{"num_hidden_layers": 11, "hidden_size": 128, "num_attention_heads": 2, "num_key_value_heads": 1, "head_dim": 64, "intermediate_size": 320, "vocab_size": 1877, "hidden_act": "swiglu", "norm": "rmsnorm", "norm_place": "pre", "norm_eps": 1e-05, "positions": "rope", "rope_theta": 10000.0, "rope_fraction": 1.0, "qk_norm": false, "attn_scale": 0.125, "bias": "qkv", "tie_word_embeddings": true, "parallel_block": false, "init": "normal", "init_std_qkv": 0.0601, "init_std_o": 0.0746, "init_std_up": 0.0859, "init_std_down": 0.0859, "optimizer": "soap_variant", "learning_rate": 0.00504, "weight_decay": 0.0, "lr_head": 0.00537, "max_grad_norm": 1.0, "warmup_steps": 200, "schedule": "wsd", "decay_fraction": 1.0, "decay_shape": "linear", "final_lr_fraction": 0.0, "batch_tokens": 16384, "max_seq_len": 1024, "doc_mask": true, "train_tokens": 94100000, "max_steps": 5744, "dataset": "wikipedia_en"}
Each number is 128 + 32 x the weight over its row's rms, rounded and kept within 0 to 255. Layers, rows and columns count from 0. Numbers have three digits each. The size before them is the row's rms in percent of the matrix's.

# layer 5 MLP down, 128x320, rms 0.0859, rows 0-127, columns 120-159
097:107055129131101065143116180114118099132121084138073092168160093117126135119067119198145178151116159123130118154129139122
099:132089118087071103193134139128100162177138196155106090183128179145135125116124131165147134116161095085115142078123098141
109:126117121101151162130136134099122097137102171063148138125172101111120154175085116131109081183125156104117136174068140195
100:104087132137090161119129127111114091194143151157210177107151156129176085150093114107136117073123094179119155147183152152
106:115128142154150211113132105128075167182132187115154133117143102080089134147173106095097121183129124121130157118170176196
116:073175107114099054085128120136131142145194161103124096118157147107101116194158150131075165151130113101103135186121095090
101:124098148050120123108108149111134158119147095175123093122119123146103112116085136147127136170115107143135125113137147157
102:155152221133136156115113146124152162188174113117135120131140119175133110133060126148146132116099156144170164095128116125
099:130085095156121087041073171144116153191100097155122195145151135164139059152152138117110111115144030083142156132133110177
095:144114089171175119138153122103209123105121117091127028167133127133168113154098127148070137108174131160117163149128151080
098:155156146050119117109098156115112136126173220190099117122148155099141120062102148138150032150161099193141140169148158139
103:175156113160125046104098122172109155142125127164118143105139120130126132170133050186123074128118124123156116089104116125
096:091131190115105132065141118128094135072120125143128157138156128130132150095161192163119158126119122152090107171141120216
101:116117130152166111144089153110112133108152119127107142140110122116157123131170149146129199127099128067153144136149100141
096:126082122140115089074175106101032150106095095132105181137145135195098148145113104132151120116163085155208193151157059135
102:125081135099119167080135159072098112143204195071075153092123078135127128148107131133140138101145105108149081118128135136
100:116148137142083179141076121151103085129112153165064115093074176151146094134122151122137155108136154174132131119115099077
094:072105083167094100086163164098117107138157118118135108147101171142093157109139112172143106138100103126174138067068141162
096:150170122165072173093142155158113134091102117162111192111162116134128133073111069106099104120149166153142112133084135108
097:101136125180099126155112162097148107138126093117092162119161149120158114160162104111103126145124156129176060109102199095
101:153133134166111130108175081131171128162074085157103116119089138170144136100136165108152125101110108092148112094166188168
106:131087097152119123089075140085094080118131135061104147134147144154116076163150149131066208093152148150083114101113132089
101:138145122138183140119096085119115126080108077136144130125138092113106128143125168159120103101083145150130145120148151116
093:152123170131038147151098171088181089136194078137132131130148118122090059186086091114116112142128133149171073107175138142
107:139179062146117127176103100164124118127102128202157119126085161118089112110108120091149063136169171133057117176168126104
097:159183199136125112143107103138137154143135137095167080148211134131127105189107117151178155139142161108107202141166157112
101:111107112106170140136076161124129169143091106201150116164127134180065098144140170106153118129133098097120113129136153166
098:144120077128156152161122090114160152146190116069095156139122134107161126155097093144090153109078097099146189113139156110
095:117151149113178189069105152144174159098100101103042138101176090099124152123114165161153094122148140121139183139119191092
095:144158152180205172116157095086117117080136100131141127099108116136066088120176063152123100072129137179121061140123138077
094:141138106107067146143173100090115128111137128124152074112136055184109154146133129058089087093156117137113163176079148083
098:153135138145141137141172136118097098153177097082139170171203166192098125145049166135135155107130142110064124147129156141
102:192125163134121145139097174084115059082201132093085144167083117115154130097083120167122149079176123134186147130116084124
107:155141072147115097106135126073151103128138147142158125138088116074182062115142095134213088123132107056086191185150054145
097:139121150130094163120164100099135125167069117165117160124143116135117169180126149110165120172103181096124192135153050071
099:139150128127109120112111117113141103098155094115135118053111116108068115094148103196111102158125156067170135190152134140
094:124117192164062109163147155105085142167116119101076124153132157079079111196094151114138127129113128196064138162119037147
106:181117155148135162109107145122133102147129166170125159156106123122171164189134131135118125122181056152139169126113116127
096:134159111114188131090093107105107122110093105136151173147069134158110174081119132130143137132153108092106138122133098169
100:083172114107081121157168085135149103133212111145139095163170108111111098092155090119078132149165157126219138163109133145
098:125158137134112123101141061146109099081147178132131190133122081107085139100130103125099128128146128085111091140146081195
099:154133154127098112095084122092121149137135117157129117127125155130127050115223083123092104103063131128124172084075054115
104:136095199091104156076092197119104111120104152104030132148152139168146099164090186117148137129128161168053079099162145079
100:090166165131088112064078098122150100121111153058069173190123165128125127115192115113094161157165126124130080080133153161
109:188127057160120092128162183088166133077141122167134087113148118142101137122134162083107168070158080099084058117074118066
095:147139194166161126138075143124110102155073169158136070129116101126077165184140126084123131106156105172183095137127164171
093:084140111126089105093153116092120135150132120140113151109139112173091111098106106124118116108100165093115112066162096143
104:140155172126171132085112121171151132114161116094106165119183160122126132127144215142152119123088155128199120100183098089
096:138156098108155114150145129122089135144139102110148136116172173119122182140071156100134067088113037111097112091108180117
097:119134207123112145105085116110152062200127077094104180125068138134091133113094097169085167158154127177137071128160159127
100:120103139094147145072108121130064133101166073169157168145160125095125157110109168178182108146152079127162146130145112143
096:115108060203123158133129132147076151177108054201124079164082123120144093073163154122118178139099129124163094145165106124
099:135138128159100123054121168121137111148178178124124173068122134186101112062133141105085133132138115135152130167148095073
097:115122189159103110164125119173173127120099127106081073122081078066152037113101137184093108120140101137058136205143142077
109:118120096110067068144088082101172168086139109122122128113107046109114093151182127105144137072133111129137177114105140193
100:100154147131134075139110161109175170133139122067108081131098160184081132127164145126106160187123149135100054121133134164
101:148149143083168151128169138110154090125137117084156163127109137116122110135128133152105113173146129070083099124166171089
093:141126102085115088132180064112154189127161146125119076123093146104085078098114096161104140198182132132115166105104084126
104:134125140112127110143075090115094170101142142143188158218139139112138114116182201135127162032106116132189180135147177115
097:150090050191102152119146098119104058183148146132105124102119150134127121168125150067149114091141176098109190122089121045
095:085138114126108138147116172062158085114135105091153145148140110097134129133083097121097057118077129181081115150098104118
099:107110147137088158125080150044150143085151132155193061157090103085121132136207129149103109155142145064083131119118140167
106:120191127139072115120199183164126067100117178158103161112124072075170168144150099072120127164137118171147095130135169114
095:123126107171166077132144071137104125114114112129123147065127123150111103182147174124088169168109153142191159100120140109
093:058095189145155106200200106091113101172077102125114114178108121196120177126148090119111083192159141128099135146135108161
098:115083137129169133111113153130076113126141093097115124141070141104125103120153135101132113114116047162083101122145074134
094:147164095153134094077192089219159159184108097171125059151131130139086087153101128072104149109100138074154148125135117100
099:138212172143106177101153091099117104137168156074097154143142133179191121185117141097103147124130092182162213087117155152
096:125143136125129143138107113191143151114127121127108086173200100116156116140150217114134165133107099121138132128130136126
100:155132158167107141167146109121079148125136114073154100166155139084127107153123139130118137091198169101123160170146130089
098:145128089102120146118126106155091044168119125188158174164152153145074146064116114157140137171077145044165069115111122171
103:129118137143164174185138139108120159130115129185145189100091094154131136114176131127118174089175102108136100154145122116
109:145117151154112104112089117094178105154205094070099151100202096125155142131156150175166105147158129097167097136106130098
098:136099138155128170104081132131093090066085183096167119191109123096121089124073166160115145137164141137063146167062176174
095:135119162139138102088103179131119084158141128100070122136060093146162122138159133140170122160168175191119136100062163129
103:129133116100145054150115140068097094148132148140185094165159191124088142145079103140156143123112135128073112133091114130
105:118118077087087061131079120129120113092137105073092094159139103114153125218115150147142095141094115058066111130146180182
098:119147205113136111131099120159168151135163142104182114137169101186111120180151092080155105150123125118090102050121134123
102:140104116127084164128122158116105073106191154078174096142128116120125115136099107153159082120181173108128134127108096114
100:135087128168126102116124112074118174161124096188150091142128181151071163169162140109133173060148106130134148140109104107
099:143127115089123109122146126120124147137113091107126101123132131157052121113087147125136089161047119138065116187136108103
099:132131227154101154131137131084156122085154135159165079202094194150154114155133163170128059092110158084172165134090091110
095:064153064162080128155120120103105065109140119122123166120137165150103151125075159137114169097146186135123117118081148119
107:095137083176112136169163117116151094100177075190164186123171165173182132121117145116186148144116128120106129128123143087
095:109109165179108111171135158125111167212120206150135151120118127129137165156131128098138101073145122126124104136053143129
095:164121129103119119083116100136093153091074143140128101153070164126090137136140197124154094042125164131075148123166099120
095:113143124139133170103119143170160127139079169112196144114216174092156183149122088131155125135101128163102105124152103140
098:141210148128167101161108138124133108175075136126163153181158179142125166113189141104133134157114132177122105140106142097
095:125131127142144159108126170085178050139153088163094132060147118088149158048153138178096089092203094128171103125140168149
094:091134136088102137094111115100167134124173102111138134094119204097119081161146121204077096107145203149162200180125147133
108:148171208139123107117173121073080112145155123159151069138110116132122116093117111116124088144146215099114172105112084152
108:106077129147126117115111121194087130119164074167138117166122130082166142115138110137131130154130126114132161137156060106
100:170100212131145101112102121083135047158088178092096163144125127147152148083086128135180142085167132106093137067114134130
100:131108120164145076075176097156057170118123138112086090133103154181139179087166161107113072094089126118162083137119116165
103:197130118134118166133088120128151116122081076143137105134134128135100164122092105128150124071133068143187091101083152156
109:098151093161132090136134134141128161157116100119097155112113112148094061145129143093117152073138174159077119111125171117
096:106162178102122150075127180120117116144057148112144145113151085077099169110100132117125093146117168142129117114113126165
099:146134114057098172117116194127144114166134156124082142153104161104165153103177126159066129150123140119139087139108140164
099:141063080123048105138134133084108122161069134092166110096114110166059165110033116088153070143079127128104159156186154159
101:155114114118161154083158185124112155155155165155107125110109090108112155135171168103140098118194076090123124115102175183
101:143109157128114106143120133164096147113168161175114127085175100073173123092124192138086132070132092127111148133097099155
095:142135126137074044122179156141173143098113096111163087111110126162157105076146112104143158152086125148129148127102113162
102:125083101123125137141104145125090160111174065100148106105095073161149052142162079129143144051126178086109101070110089125
100:122151162163104100230175140072091093086117158128122128128123146102122126136185164096101172104095099034134149134037107155
108:132127146119177148113110118154148167060123159128130176062120105093133095157140102077106110150098122121100097157147105155
098:174136148178210110166148189146105138143146141162157113142110061086114132109066124077093150140206116133153125112150155122
101:167139096113128162100111144135174147127141132142095147114122136111105087145166114148159125164069112181125135116185143123
101:133166050174110134144162138166157095138174128115075123113164133137129155115130130105140103124177089126126142134111147142
115:142076128179165158077049034115067140072125162089138127127156097084181174064142125109162129124138108124112154073133116141
104:117122123109064176115117122153075113147089139172116175091162120173110113145125090134152135156060127099080147172106142132
099:094141126153135180178114099101105151092111151133126131129150114112110163167168086082208195095107136112165113131139163152
100:166146122096102109107145158141147103121096138121118146161142168163163123157117107173172090052110188146174110125111099157
106:125155072132092119113112178144113149050077144102112122110121089132117131109151163134133130111155090150107156153165124139
103:080123119111128091166161190081113101089120190133069141106113157096129129095046122157150130133141149132091148137189084173
107:155163152092204170080109192151164134117054197185136135151164175122183150166192111099160171111145165107137120127137148075
100:182130164115114132133192115161173151107114089094129157140148123150109150090142053162096099153169111162143127125081086163
103:141062115118038130130114104169125125143118177116129155137127111197131163165103181109132071129172105168166148171184144130
095:101121100107125092181105097095106124114124154115146160144131190143135114101082084108197163156105130125125170127059177130
095:122142189153152130136083143190182161124175161117105049158134192124193104112122185146150084110148138098157179110070125184
099:088120109110109096156128163137118117132179135087189121099087047134181139065163129105112112133175096175155092139149186203
090:110153147140109124134127088100153123058127169128106080131189201103123089094112151143112152144108121142116099123107125105
097:191081142162142103134071099092125174108164176112140145150178108115139148137171102111130192098147135106115088110094133113
095:149120148120104193136105166143153130136143215159133087145161139130163129125115106100107161116114089152178064098042083177
098:084150070123160137162117141101133106107150145102114109135178168059120145089064177185079153157109156098144150152219120090
102:132135116145090097128095134125121166152110129136101158134105131142127187169103127162109175064094069110140088157115065106
105:135117131104146133127146109138092120136100113123110154116105106128122104082152134177100144102093126133127112076122143161
094:115111134091122099134117149166093175124147142148082141112112124100136181120095176211105135122085149107152149085129117102
104:106166105108084114093138146152158105131143120153069101188112157119160097098151124077087122171116168121099126138093137104